{
  "norm_eps": 1e-05,
  "init_std_down": 0.0,
  "lr_head": 0.00498,
  "grad_clip": 1.0,
  "final_lr_fraction": 0.0
}
Each number is 128 + 24 x the weight over its row's rms, rounded and kept within 0 to 255. Layers, rows and columns count from 0. The size above them is the row's rms in percent of the matrix's.

# layer 5 attention key, 224x224, rms 0.0407, rows 77-104, columns 0-55
size [ 96  98 106  92  84  92 100  78  68  61  99  92  80  72 115 100 108 102 104  80  74  78  80  87  91 102 100  98]
[[164 151  83 126 157 155 162 130 114 150 115 135 132 109 148 124 143 116 105 130 165 118 147 179 144 130 111 159 117 108 154 114 140 121 126 140 133 101  90 119 203 120 104  84 159 161 108 118 125 102 123 146 139 149 155 158]
 [118  97 134 124 156 145 103 129 156 113 142 152  71 105 129 148 159 135 161 138 164 119 123 105 150 136 146 125 154 123 142 138 114  71 156 104 122 130  98 110 126 124 128 134 121  88 112 110 128 158 142  96  99 113 134 112]
 [119 140 127 123 170 117 208 141  96 114 146 131 153 167 132 105 104 103 114 101 104  78  98 136 134 131 159 128 122 151  95 129 101 112 123 147  88  82 103 150 123 142 128 136 146 133 132 126 109 108 115 163 164 113 132 149]
 [140 111 113 156  78 126 144 148 142 115 122 154 120 129 115 154 106 104 119 120 131 104 129 134 133 108 118  96 131 149 143  97 103 102 135 146 106 143 156 178 104  94 136 120 102 146 123 154 134 129 102 127 131 124 107 108]
 [144 129 144 134 144 120 141 122 149 151 145 136 101 122  89 130 138 128 115 137 132 125 162 121 113 106 133 142  86 151 121 153 162 134 126 153  88 137 143 133 154 143 107  94 113 131  96 135  91 135 116 114 121 135 128 114]
 [105 108 188 157 136 114 139 148 199 148 106 102 169 108 160 121 121 109 140  93  90 170 153 117 134 123 101 145  80  97 105 119 123 120 115 151 136 117 111 103 149 135 118 142 105 127 143 107 152 128 105 127 143 144  92 145]
 [140 109 127 137 140 136 138 126 132 140 106 118 152 143 160 159 175 107 124 133 121 112 121 148 190 129 134 151 102 137 114 141 121  92 144 147 152 100 133 183 140 132 125 173 134 109 141 103 135 125 138 110 157 141 128 136]
 [180 129  71 132 110 140 121 119 118 159 128 139 113  77 113 106 136 134 157 122  84 134 129 171 117 127 129 145 106 118 128 136 119 127 115 103 114 122 131 171 130 123  89 123 146 126 142 123 156 101  79 123  84 118 146 140]
 [122 131 141 196 123 136  99 140 130 155 159 117 108 119 106 113 144 161 173 125  97 114 150  96  87 163 138 150 109  76 134 118  98 120 157 116 148 122 142 153  83 140 107 104 135 117 100 126 164 109 149 151 133 135 117 139]
 [174 170  89 128 120  96 132  90 103 161 134 152 143 125  98 167  87 114  98 147  99 147 128 142 110 106  91 126 129 125 131 166 125 111  90 121 102 115 100 113 130 143 120  88 170 134 115 136  97 141 129  95 167  92 128 158]
 [155 150 136  89 117 145 145 110 121 117 146 131  84 155 113 122 157  83  77 139 115 130 110 131 109 132 123 160 124 161 111 134 125  83 206 126 128 123 131 108 124 159 126 110 154 157 143 108 103 150 113  70 130 120 157 146]
 [148 144  92 146  82 161 181  90 121 125 121 116 142 142 113 114 151 130 114 126  90 114 153 141 124 132 135 138 121 122 117 125 126 149 148 151 122 129 131 153 192 112 149 108 136 157 130 105 142 131  93 140 119 109 142 157]
 [127 118 204 170 108 143 110 112 108 115 138 104 135 165 175  74 168 124 133  98 129 156 139 157 177 139 148 186 141 127  85 130 157 164  98 130 154 129 110 110 152 141 118 138 106 117 161 128 136 149 137 138 112 163 163 135]
 [102 123 127 134 117 129  89 106 159 120 168  46  98  81 105 139 122 130 118 104 134 163 159  89 119 175 127 102 144  84 105 142 122 138 145 149 175 127 147 104 120  92 102 105  91 150 176 118 140 125 135 129 103 145 129 111]
 [130 139  93  99 136 106 143 145 119 130 122 152 186 149 113 149 104  96 131 155 114 119 129 102 145 106 134  96 114 201 169 104  97 127 138 118 124 143 128 122 119 126 137 115 127 127 115 112 124  98  86 100 131 154 118 147]
 [145 134 132 128 157 149  92 145 151 160 132  74 117  71 134 113 116  98 129 168 139 165 166 152  95 106 104 141 145 118 144 100 142 117 124 133 150 129 120 110  94 116 128 107 134 129 133 152 104  63 138 103 138 151  92 139]
 [136  89 174 119 150  89 167 127  93  89 116 101 105 172 131 177 125 111  73 116 131  59 150 129 106 108 135 125 143 139 120 159  96 128 113 155 107 178 105 107 187 148 104 128  76 152 144 156 107 140 138 102 135 124  66 173]
 [113 134 140  85 106 139 104  76 130 120 129 106 106 161 119 151 142 106 131 137 139 105 135  99 133 116 152 119  90 134 116 143 141 104 151 152 144 166 124 168 154  54 147 163 156 106 117 103 141 120 121 132 155 188 111 149]
 [130 159 124 175 132 133 152 131 137 129 135 126 183 143 139 103 111 127  94 129 123 138  90 163 136 124 134 151  90 166 117 115 131 151 120 174  91  99 126 125 144 113 149 137 134 142 115 132 126 146 103 151 150 152 121 149]
 [131 146 141 106 207 124 103 150  67 158 132 163 134 129  83 127 135 157 110 149 132 141 161 118 143  99 125 161 150 151 147 176 136 127 121  98  96  94 101 130 117 161  99 187 152 144 168 100 122 130 119 172 126 137 127 111]
 [138 115 151 166 124 153 100 124 131 130 122 144 136 103 146 146  96 107 145  96 110 116 125 167 113 147 136 126 170 146 117 112 154 100 181  69 142 139 119 142 129 106 132 149 116 153 119 146 156 129 119 137 145 149 114 131]
 [114 177 112 149 135 167 166  92 117 143 149  85 109 102 123 145 115 145 115 131 117 126 141 110 102 148 111 123 147 119 101 108 162 115 115 142 146 139 155  97 152 108 142 115 111 128 122 134 120 152 160 108  64 163 150  97]
 [119 123 116 118 113 110 147  92  98  95 148 112 129 126 165 116 104 122  95 156 142 108 116 107 135 169 140 113 162 138 108 118 154 133 141 158 118 148  92 140 113 143 109 112  96 133 122 144 117 158 160 116 115 130 133  90]
 [108 102 129 136 113 139  66 128 175 136 133 132 104 122  80 128 115 127 132 109 123 152 140 134 121 113 138 100 103 107 108 112 140 153 100 119 119 146 128 124 146 161 174 131 139 137 103 138 122 122 166 103 145 148 161 158]
 [153 122 143 124 106 130  95 115 168 140 191 127  78 120 120 122 130 138 141 126 156 102 138  64 156 125 150 109 125 101 124 155 144 115  78 117 138 124 175 104 114 185 132 150 164 141 120 107 116  80 127 120 125 119 174 164]
 [112 135 120  97 125 140  74 153 131 131 142 127 127 163  86 131 140 127  99 119 169 127 129 146 122 101 115  47 178 125 148 133 139 155 125 138 104 134 151  92 112 142 112 123 140 101 155 159 149 103 137  91 165 130 139 159]
 [110 149 125 158 142 132 173  81 162 129 135 102 130 140 188 113 149 152 161 119 113 101 151 118 125 155 136 126 119 132 105 145 103 116 120 138 140 148 113 145 133 108 137 112 131 157 117  90  77 135 100 151 111 136 142 135]
 [134 117 133 120 106 139 177  87 127 122 153  85 131 121 175 107  98 134 140 119 120 133 163 105 116 143 168 148 107 137 113 140 129 142 121 136 122 100 127 127 154 133  78 128 103 132 142 121 110 131 117 144 133 141 106 104]]
# layer 5 attention query, 224x224, rms 0.0435, rows 78-105, columns 0-55
size [ 90 102  80  94  84  87  73  80  84  91  98 100 101  76  92 109 100 102  78  71  75  69  76  80  88  87  89  94]
[[142 129 127  88  76 131 117 142 112 131 115 144 123 145 147 113 162 138 136 137 132  78  90 113 103 130 115 116 137 123 103  92 116 130 126  83 171 100 159 110 104 148  95 146 170  93 120 122 119 148 147 126 150 153 143 130]
 [116  82 104 112 167 118 110 130 103 117 117 169 135 185 138 156 156 105 119 124 127  95 140 119  68 115 161 144 145 159 166 159 141 123 131 110 123 139 129 102 115 105 125 125 130 116  97 141 111 132 152  91 125 106  91 125]
 [100 168 164 131 141 121  90 130  97 119 132  98  92 128 109 122 137 158  89 147 177 144  93 125 158 123 105 149 158 115 118 158 111  97 112 148 153 127 121 138  96 142 125 140 139  86 142 143 160 176 113 139 140 124 131 112]
 [153 141 118  99 103 128  98 131 158 124 109 119 138  77 147 159 110 112 171 123 107 137 132 133  88 132 120 117 139 125 142 114 161 151 156  99 119 127 148 161 112  99 111 134 151 100 151 110 125 107 176 119 150 147 144 129]
 [146  99 105 104 118 124 121 175 135 152 112 163 151 122 106 118 163 141 150 137 121 174 132 106 109 172 114 153 140 108 149 162 140 196 138  71 119 117 118 120 119 101 111 150 147  77 177 131 170  99  99 136 106 102 117 123]
 [150 112 100 139 138 124 112 129 111 146 129 138 109 151 107 129 160 108  94  97 145 138 164 105 131 119 134 160 164  96 121 138 140 132  44 141 136 100  93 131  81  81 105 139 114 123 140 101 167 187 143 141  94 140 125 121]
 [129 127 143 140 134 145 115 157 112  99  59 136 124 104 158 156 125 151 128 133 156 136 150 117 139 111 146 156  96 169 138 165 117 129 145  79 124 150  85 162 120 134 133 141 148 152 151 115 147 102 118  96 110 147 123  92]
 [174 129 109 145 128 148 126  87 129 118 127 143 136  84 144 143 159 139 153  78 123 141 151 138 139 121 130 122 106 151 129  90 103  69  84 107 141 151 117 114 115 123 128 128 129 208  86  84  87 139 120 145 169 170 139  95]
 [139 118 139  99 162 138 112 141 117 149 125 189 127 114 123 152 106 140 175 152 131 122 130 121 101 157 158 133 124 155 144 137  94 150 180  64 109 143 140 126 136 149 149  89 151 137 148 123  74  60 121  85 139 113 113  98]
 [158 161 139 148 140 139 126 117 108 127  96 134 107 126 151 141 146 165 132 140 148 124 127 131 160 102 143 173 153 142 176 129 135 162 143 136 148 140  95 133 138 121 111 118 117 110 140 177 158 114 166 118 141 100 118 132]
 [118 134 161 141 149 128 101 165  82 180 115 184 113  95  97 119 136 115 158 106 139 148 136 120 143  84 140 129 139 139 169 130  96  79 121 111 112 104  98 143  90 100 109 128 141 148 135 132 114  84 162 150 171 178 145 121]
 [145 138 100 123 123 106 134  97 114 115 197 124 134 122  92 110 103 138 101 154 116 126 165 130 151 133 112 145  91 130 125 187 174 130  82 208 110 114 127 160 115 139 158 117 106 144  88 136 164 152 126 181 126  92 124 160]
 [149 137 120 144 135 150 137  93 139 139 190 106 121 131 120 114 148 159 140  96 171 138 106 154 116 146 111 143 136  98 125 110 170 102 104 137 137  84 148 136 137 152 109  97 118 165  96 101 119 147 157 162 146 146 101 134]
 [160 157 126 127 121 166 166 133 114 108 117  98  97 149 186 149 148 134 140 122 111 136 132 109 123  71 128 116 153 151 126 131 103 136 173  95 133 160 148 118 179 152 130 130  92 100 148 130 105 147 155 102 115 101 124 137]
 [140 166 138 131  91 167 118 104  90 109 138 132 155 106 103 154 126 154 156 161 178 153 129 150 115 156 146 105 109 133 114 150 143  88 132 163 135 149 137 127 139 160 122 119 108 134 119 102 138 153 114 177 125  97 161  99]
 [161 127 113  91 169 114 135 127 126 136 125 134 110 161 137 157 120 111 134 161 133 103 126 146 154 152 104 137 159 119 137 117 172 130 133 111 159 148 144 131 151 106  83 124 133 119 160 143  92 100 117 109  62 123  73  95]
 [142 130 124 116 135 134 114 134 113 130  91 109 139 149 128 152 111 160 130 162 164 108 116 139 142 119 135 103 149 129 145 136  94 118 167 123 152 139 137 142  90 181 132 130 126 113 135 149 122 107 126 132 132 101  95 131]
 [164 138  79  67 133 141  80 145  76 107 112 124 139 181 107 143 105 148 112 100 131 121 142 138 167 130 137 140 136 139 158 153 143 124 132 126 170 122 124 121 135 160 103 108  85 101 128 176 152 133 132 132 135  95  94 135]
 [160 113 137  98 129 132 108 106 137  99  86 117 128 179 141 162 150 127 141 130 153 110 156  78 110 103  82 132 167 113 111 114 131 109  99 107 140 106 116 111 122 106 114 136 126 100 109 131 143 179 117 135  84 118  85 155]
 [113 134 130 165 122 137 105 169  97 139 106  96 112 137 121 113 185 126 132 116 155  98  81 155 163 133  88 173 168 129 106 101 148 122 147  94 145 116 107  72 135 124 137 120 119 114 174 131 130 143 134 140 130  88 112 156]
 [111 150 184 140 142 130 170 159 140 166 130 109  89  92 113 103 125 140 128 146  97 160 161 154 172 138 136 102 116 140 146  69 141 190 165 123 160 131 109 150 115 161 105  93 107 130 132 122  61 111 114 133 160  97 127 118]
 [146 104 133  79 167 128 145 111 125 119 142 167 140 141 170 130  85 123 124 174 112 155 134 105 153  95  65 163 117 135  95 129 152 120 130  97 134 154 169 173 130 114 124 152 119 146  91 134  87 111  90 130 104 154 120 141]
 [105 148 121 132 116  84 166 131 160 156 149 131 156 138 136 124  93 130 127 136 143 115 114  88 112 153 134  89 103 143  80 158 170 105 111 113  89 127 133  57 135 132 139 112 157 114 122 106  87 119 102 124 126 103 107 128]
 [145 126  80 137 127 119 141 188 123 138  98 103 132 122 150 165 137 115 142 144 144 155 109 145 141 149 133 109 148 165 148  96 130 128 180  96 129 129  72 106 135  86 162 131 172 125 134 131 109 119 121 134 146 120 105  61]
 [145 172 127 142 118  94 130 155 104 146 160 158 188 141  75 152 126 123 124 143 163  94  85 147 127 127 112  98 165 110 126 149 167 114 168 125 133 127 122 101 139 135 108 143 176  82 113 141 131 123 126 128 155  97  92 139]
 [ 82 123 135 135 139 157 149 120 150 109 124 147 109 175 146 102 103 106 119 110  92 138 114 160  97  95 105 131 141 152 151 132 113 132 119 137 126 186 108  83 113 132 187 148 129 150 111 113 122 113 112 116 144 129  97 123]
 [147 137 143 142 151 137 125  84 128 127 140  92 128 136 192 151 124 167 132  78 134 105 139  97  96 140 140 144 118 122 116  87 101 108  72 125 148 157 136 162 119 117 126 142 119 126 112 122 145 143 152 154 108 122 182 164]
 [105 101 128 126 143 102 129 133 145 143 163 158 123 135 115  93 107 128 104 135 111 178 108 143  95 129  96 137 103 121 160 148 155 138  98 144  92 114 168 148  85 110 172 118 125 149  69 158 126 158 149 153 187 136 113 151]]
# layer 5 attention value, 224x224, rms 0.037, rows 64-95, columns 0-55
size [100  92  98 106 102 101 101 104 104  91  97  92 106  92 108 107 106 102 105  98  97 103  97 106 105  94 106  99 102 102  93  97]
[[142 142 134 109 162  99 133 104 163 140 144 112  98  90 123  77 152 136 151 161 123 124 143 109 107 173 152 137 142 153  94 145 153 151 124  97  98 105 106 110  87 114 108 140 148 199 124 113 123 119 109 159 123 102  97 140]
 [132 154 135 111 151 111 125 153 113 148 126 102  99 139 135 138 148 169  94 175 129 118 173 127 106 113  73 130 123 142 110 117 138 126 164 127 101 135  91 103 113  96  88 172 134 129 113  84 103 124  86 143 114 119 116 124]
 [122 134 125 109 125 120 129  83 119 114 151 201 104 174 151 150 137 154 168 112 144 171 163  94 189 157 130 143 117 142 138 131 178 133 138 108 142 156 121 120 146 172 151  98 109 160 132 131 117 157 155 144 145  93 152 137]
 [146 136 106 130 134  98 133 121  99 132 146 145 148 120 128 151 128 158 127  90 158 133 166 112 141 121 157 113 127 112 134 135 177 129 128 116 122 146 158  42 125 105 129  97 139 153 120 103  83 162 175 116 142  90 129 126]
 [108 152 118 118 115 124 117 167 162 183  69 139 105 141 136 136 153 116 116 134 110 139  99  98 104 112 135 115 120 132 142 115 101 175 109 160 156 115 155 187 153 129 110 155 131 118  99 158 125 120 106 151 120 132 152 127]
 [109  92 131 143 189 123 137 121 175  94 140 121 117 136 152 115 154 131 123 123 126 108 113  66 130 125 118 136 122 145 111 157 115  93 112 143 105 170 150  99 132 117 172 118 133 123  94 131 131 160 113  98 140 135 117 183]
 [125 138 122 130  97 117 105 147 108 145 123 181 104 112 144 115 124 133 129 130 134 155 118 137 102 139 152  94 123 121 123  89 103 133 120 131 142 132 132 185  92 117 128 116 136 116 118 137 119 127 103 144  79 169 100 124]
 [152 138 132 134 186  96 126 155  75 137 145 137 123 139 102 128 115 111 164 121 152 161 141 105  91 141 161  93  88  97 140 145 113 136 133 138 123  97 181  86 145 153  78 147 131 113 122  99 121 118 149 120 137  87  89 107]
 [118 112 115 113 178 130 128 116 109 160 135 172 141 148 133 117 142 126 100 133 102 127 146 128 126 161 167 110 111 131 125 111 126  95 104 128  96  94 160  92 144  97 104 135 129 144 103 141 147 122 162 156 176 133 137 150]
 [142 100  95 110 119  97 159 104  90 112 166 129 143 145 117 132 134 141  91 113 141 140 151 138 130 130 113 145 109 137 127 125 132 137 124 131 125 128 117  99 103  96 172 142 150 103 151 137 157 115  77 171 124 157  94 212]
 [125  91 121 151 136 114 134 130 165 161  99 130 133 126 144 157  85 119 148 110 119  76 133 123 102 127 128 159 153 102 159 130 119 119 117 141 159 121 163 144 160  87 170 137 106 106 110 151 136 133 138 114 168 112 108 107]
 [130 178 138 121  77 144 119 122 128  94 111 117 134 150 151 115 132 110 119 139 138 126 112 104  87 119 135  99 123 102 104 135 173 144 143 141 155 134 147 161 144 106 148 127 121 137 147  99 129 140 117 111 101 142 139 130]
 [112 153 105 160 149  86  83 142 139 131 157 133 104 127 130 108 100 141 134 174 128 119 166 130 120 171 102 139 142 147 133 130  91 177  92 135 125 153 131 137 125  99 166  99 102 161 145 164 140 142 115 113 136 114  87 181]
 [122  87 148 134 134  88 156 157  98 134 138 120 107 158 155  98 119 177 132 136 126 122 129 133 120 120 143 145 140 144 101 126 161 139 135 111  99 118  88 106 147 121 156 148 169 113 147 146 138 104 100 142 145 120 161 123]
 [171  73 120 171 108 130 162 150 117 107 108 160 101 112 105 135 138 169 130 133 150 152 145  94 108 135 166 139 141 127 164 117 105 146 151 160 128 175 131 131 141 109 134 101 120 105 140 102 119 129 128 136 109 120 145 136]
 [143  86 137 119 127 127 128 127 147 116 106 148 111 149 128 127 165 115 102 114 137  96 126 142 121 111 129 130 112 130 115 128 142 123 149 113 135  82 112 112 136 117  99 117 130 141 131 105  83 139 118 124 133 127 156  67]
 [138 155 168 115 162 121  93 130 121 138 141 137 115 147 120 136 113 177 155 151 137 139 139 109 138 163 147 145 149 134 153  81 123 197 151 129 128 129 136 126 107 137 114 160 124 125 145 137 143 102 152 159 165 130  84 106]
 [132 111 120 126 130 121 132 154  94 131 110 125 125 135 136 113 130 143 143  99 123  92 131 111  97 133 159 139 111 136 155 129 150 135 130 104 101  74  98  92  77 119  91 132 138 186 141 108 114 146 162 140 159 136 130 108]
 [128 106  88 153 127 122 155 130 117 126 135 133 155  96 132 104 142 138 152 105  97 112 112 110 137 100 118  87 132 129 123 123 124 131 124 112  83 128 156 138 131 120 149 188 151 118 116 122 122 124 101 126 173 124 176 106]
 [123 111 137 152 116 162 135 126 149 129 156 102 134 107 151 133 123 120 134  75 155 148 141 105  92 136 133 102 151  68 134 127 145 151 158 117 146 146 172 145 106 165 155 154 116  98 105  78 137 112 148  99 108 151 122 114]
 [139 120 164  96  95 110 160 105 126  96 121 164  98 133 127 152 123 141 113 183 137  82 128 118 104 128 126 137 124 142 107 142 165 123 135 124 120 104 124 110 114 142 147 156 139 174 135  84 125 136 145 131 119 119  79 131]
 [108  82 138  94  98 128 110 125  98 120 100 162 167 104 120 161 144 141 160 115 151  83 138 174 103 135 140  93 149  84 110 131 146 127 107 135 130 100 156  97 119 144  93 120 117 143 155 111 106 140 181 149 139 140 130 104]
 [167 106 171 136 111 114  82 116 136 133  96 122 126 105 118  99 127 142 108 121 137 131 175 162 151 119 107 165 110  97 114 167 125 148 112  96 114 173 134 134 159 109 176 126 103 156 152 129 115 112 145 136 150 109 141  93]
 [110 148 148 144 120 142 118  92 133 141 123 112 118 110 155 122 131  82 136 118 138 130 121 173 132 152 134  98 149 104 124  92 192 145  93 107 132 138 109 126 144 139 121 113 127 151 135 127  89 110 128 116 115 117 145  92]
 [133 106 147 138 145 172 122 102 169 150 158 150 113  98 113  74 132 133 106  93  99 151 173 124 152 150 152 170 131 109 146 117 126 171 176 128 118 113 118 155  63 136 147 182 134 126 138 125 112 129 114 131 120 166 119 100]
 [137 124 137 120 129 123  95 109 165 155 129 147 130 109 103 136 115 150 104 161 145 102 189 144 134 151 132 150 121 148 114 140 117 108 109 158 110 107 119  93 138  93 145 161 156 151 112 132 173 140 134 139 140 135  95 188]
 [109 105 124 126 141 111 104  84 139 118 111 164 139 147 130 146  98 125 128 127 162 149 201 140 172 135 126 152 137 110 131 112 139 151 104 126 169 155 116  92 111 140 139  83  77 131  88 178 138 159 141 121 151  92 103 128]
 [147 107  94  84 190 101 120  92 126 151 140 141 149 118 139 147 118 139 144 136 128 112 146 125 151 124  97 125 109 150 109 142 108 148  98 138 127 139 122  89  89  79  94 128 116 188 128 139 177 116 109 138 134 115  92 117]
 [113 116 133 133  78 106 117 162 130 113  48  90 120 150 141 152 149 150  84 141 107 142 145 125 101  74 113 126 122 126 168 116 124 100 151 146 150 150  97 156 165 120 167 122 104 136 128 127 129 149 165 136 148 125 173 123]
 [104 108 121  69 158 108 120 123 105 146 127 134 121 153 137 129 176 122 102 184 125  91 118 173 117 142 137 142 128 145 100 140  94 103 120  98 112 124 111 136 151 112  94  97 146 164 138 113  80 125 126 124 120 148 131 102]
 [159  92 171 107 124 127 132 170 103 155  92 143 141  90 116 129 161 161 102 105 108 117 105 154 141 103 128 148 113 163 150 132 106 127 132  98 120 109 108 137 106 145 116 140 149 121 119 145  93 136 131 152 149 112 141  97]
 [158 149  90 131 110 120 142 150 133 118 103 118 100 152 130 113 116 122  88 102 113 113 114  89 137 154 153 122 132 108 133  89 115 149 141 142 153 141 158 163 132 124 124 148 109 136 119 103 127 106 111 138  97 148 133 119]]
# layer 5 attention output (transposed), 224x224, rms 0.0371, rows 64-95, columns 0-55
size [ 97  91 100 107 100 101  97 106 103  91  96  95 106  96 110 109 104  98 107  98  98 103  98 103 103  95 112  97 100 101  95  96]
[[ 90 116 145 137 171  97 150 158 122 127 151 144 103 118 144 126 148 136  97 182 117 115 102 140 127 151 176 129 126 171 130 102 157 158 153 159 112 130 112 130  75 116 111  99 107 165 103 118 121  82  99 126 118 156 140 148]
 [118 138 116 115 102 122 164 174 167 144 159 103 128  88  97 111 138 113 118 152 101 105 138 101 116 129 115 118 148 110 103  97 100 144 127 138  94 149  89 135 109 121 148 124 107 131 114 130 103 123 102 176 133 158 125 105]
 [ 94 142 153 149 113 108 114 112  96 135 164 149  94 152 140 135 136 130 177 136 146 122 100 173 163 191 164 102 111 136 118 117 145  77 131 114 148 164  97 120 134 117 147 102 143 100 141 122 154 114 132 106 101 110 114 140]
 [ 89 126 115 151 147  87 117 164 150 136 148  98 113 135 165 145 146 163 139 116 169 141 114 110 131 118 167  93 111 141 126 117 142 100 152 151  85 168 127 127 146 138 141 106  90  99 110 127 147 149 167 111 124 122  83 145]
 [189 102 139  67 150 107  90 124 111 151 116 127 130 134 127 142 139 152 156 100 156 119 115 119 118 124 115 153 150 121 138 154 114 162 110  90 180  67 133 111 147 111 108 160 179 125 142 131 100 109 124 109 140 133 157 125]
 [116  89 123 140 106 134 119  88 117 133 140 126 141 153 141 117 121 189 120 100 112 172 140  92  93  79 115 127 125 127  82  96 126 114 127 131  82 104 110 108 115 125 164 138 141 149 129 110 137 168 155 184 143 148 122 101]
 [163 128 135  67 128 109 124 143 140 111 108 137 130 108 170 173 139 168 104 130 172 151  88 105 118 131 113 131 106 171 140 149 131 140 129 116 169  93 108  87 136 127 106 127 178 139 118  93  83 100 147 101 126 128 133  81]
 [128 118 101 101 152 144 114 134 173 137 133  67 137  88 137 183 137 103 192 115 132 106 120 139 111 134 161 135 132 131 108 139 118 120 131 132 131 133 112 129 152 118 200 126  60 161 101 116 108 103 144 142 126 141 118 136]
 [ 97 127 120 122 128 132 110 130 133 161 137 150 127 137  92 185 106 136 167 147 127 123 135 109 115 207 140 127 152 188 131  99 139  91 134 110 127  86 152 147 104 119 145  97 127 135  98  97 134  78 146  92 129 121 143 112]
 [ 77 125 134 125  87 127 157 130 142 125 102 135 131 172 119 133 141 142  97 155 105 157  86  89  88 153 143  97 125 114 118 107 126 131 138 144  97 118 109 100 100 137 149 136 130 146 154  72 153 119 144 150 142 156 162 110]
 [167 116  98 164 140 120  89 100 112 136 115 149 134 153 145  98 119 131 133  95 147 169 119 137 105 127 121 161 167  71 106 125 108 143 105 120 141  92 128 147 171 127 140 155 134 135 162 147 137 126 102 136 169  95 118 141]
 [133 141 124 153 119 100 159 124 108 107 122 149 101 148 136 124 170 128 123 134 161 180 111 130 143 110 109 146 105 105 152 160 153 121 115 130 143 149 138 111 139 112  97 115 128 130  99  91 127 131  95 132  92 136 120 152]
 [ 83  72 167 126 156 150 122 130 108 150 102 126 127 158 108 116 110 142  89 153 168 118  98 114 111 127 103 141 130 136  99 138 124 148 119 100 121 120 104 119  90 103 126 140 147 141 165  91 174  91 129 133 167 161 115 109]
 [ 98 131 131 123 127 140 157 134 138 156 118 147 125 142 134 128 122 131 131 121  92  79 136 104 110 114 127 135 156 105 137 111 131 128 137 132 112 182  99 147 117 175  95 137 154 120 158  96 113  94 136 154 117 132 152 119]
 [175 120 112 122 178 147 107 133 115  85  95 110 126 132 161 138 155 157 137 135 166  97 103 133 116 160 149 164 114  98 118 169 107 130 124 126 147 112 103 119 173 143 145 143 134 131 147 133 138 131 140 111  98  73 135 140]
 [175 156 108 124  92 120 134  99 159 122 142 130 157  93  92 120 117 141 157  97 142  74 167 116 108 112 132 114 115  98 173  82 116 110 144 155  92 151  96 160 141 141 128 122 136 157 124 150  98 168 126 199 127 118 101 136]
 [119  98 147 143 175 152  95 180 140 122 122  72 127 115 119 129 146  57 134 158  99 106 102 132 140 147 159 117 169 124 143 100 117 187 134 137 154 149 109 136 117 136 112 127  80 103 161 147 139 115 147 105 134 134 139 165]
 [103 110  70 182 147 163 133 143 168 135 154 154 117 164 127  98 145 135 120 134 156 141 137  94 101  96 149  99  92 113 140 118 155 173 108 148  81 122 117 183 111 135 104  95  91 148 123 140 117 145 137 134 149 148 118 162]
 [113  95 120 100 138 122 111 159 107 144 129 162 155 119 162 121 150 137 137 118 113 115 170  87 122 141 146 140 131 109 119 155 120 112 105 111 104 131 116 176 130 142 121 109 105  89 141 116 110  98 102  70 141 130 183 101]
 [178  90 136 145 147  98 129 111 142  94 127 102 154  98 132 160 142 134 133  83 151 174 123 133 139  84 112 162 131  97 151 148 112 153 136  96 147 168 130  85 192  93 144 113 146  90 127 161 122 122 109  82  95 127 119 143]
 [122 118 117 132  88 141 170 124  93  96 117 156 117 149 120  92 149 129 111 186 134 127  97 145 115 126 142 139 120 141 127 107 159 156 160 166 146 134  99 160 116 114 125 117 129 143 133 138 129 166 137 127  90 135 142 157]
 [161 133 109 123 144 127 114 112 130  93 130 120 140 136 148 154 137 135 154 140 198 122 138 123 122 134 144  89 142 124 163 136 153 119 133 142 134 148 128 130 159 141 104 133 114  95 117 168 112 144 134  95 129 113  88 157]
 [152 149 147 163 136 131 157 125 114 125  85 155 135 147  72 145 122 136  88 134 138  56 141 124 134 112 128 116 121 112 147 127 111 101 135  79 118 198 156 156 132 164  87 148 143 137 132 163 160 118  91 126 117 130  91 114]
 [137 106 123 117 134 118 160 122 140 116 118  91 139  86 129 101 123 123 110 130 138  80 136 114 154  93 133 124 129  90 166 150 127 155 179 144  76 167 108 141 137 135  87 128 131 137 128 151 103 161  80 123 109 127 106 140]
 [166  99 121 162 129 103 130 137 153 101 119 121 136 108 132 182 140 134  64 113 112 144 130 126 182 120 126 162 139 160 162 111 141 131 157 128 155 139 129  75 163  96  89 118 127 100 130 154  82  78 111 104 100  94 128 133]
 [117 108 123 151 107 165 130 117 118 137 111 143  98 138  99 106 103 141  87 180 108 126 118  83 118 166 127 118 158 153 104 125 151 123 114 105 117  82 166 136  90 143 118 113 105 164 114 128 150  77 114 112 123 123 163 121]
 [133 125 119 173 124 131  78  96  76 149 125 141 148 153 119 129 124 146 125 108 208 111 137 114 108 138 140 109 129 122 119 129 134 126 118 131 117 153 117 170 128  95 125 135 179 107 133 153 164 144 109 101 137 117 105 170]
 [108 135 121 140 122 127 111 137 126 189 112 160 123 129 113 135  99 138 133 162 152 110 121 111 122 167 133  46 139 136 109 102 128 141 117 150 138  77 125 150  82 130 138 100 122 143 110 117 118  63 169 142 147 148 131 118]
 [141  97 144  76 136 127 133  96 132 124 114 133 122 169 115  80 159 156 140 135 136 116 127 120 112 113 126 143 107  72 139 137 101 168 104 111 127 101 165 182 144 146 130 129 159 115 158 126 147 179 146 126 162 113 180 153]
 [ 96 165 139 115 127 163 146 143 130 132 126 134 139 132  97 118 128 126 144 165 137  66 144 137 116 154  92 101 124 162 116 109  77  83 139 134 117 108 111 159  85 132 107 152 118 168 106 113 166 168 121 154 134 133  93 105]
 [136 149 131  92 110 129 128 130 134 112 106 126 171 108 117  97 115 124 141 121 117  73 144 139 105 114 149  97 126 143 147  88  87 148 116 111 148 107 162 154 135 182 105 106 140 114 171 150  99 145 147 124 160  90 144 132]
 [171 122  90 142 166 125 113 148 142 121 118 150 119 125 129 126 142 124 127 122 192 138  73 157 124 177 128 160 124 100 139 173 121 169 122 111 184  90 139 110 154 146 148 140 139 125 113 132 121 124 124 116 123 128 138 146]]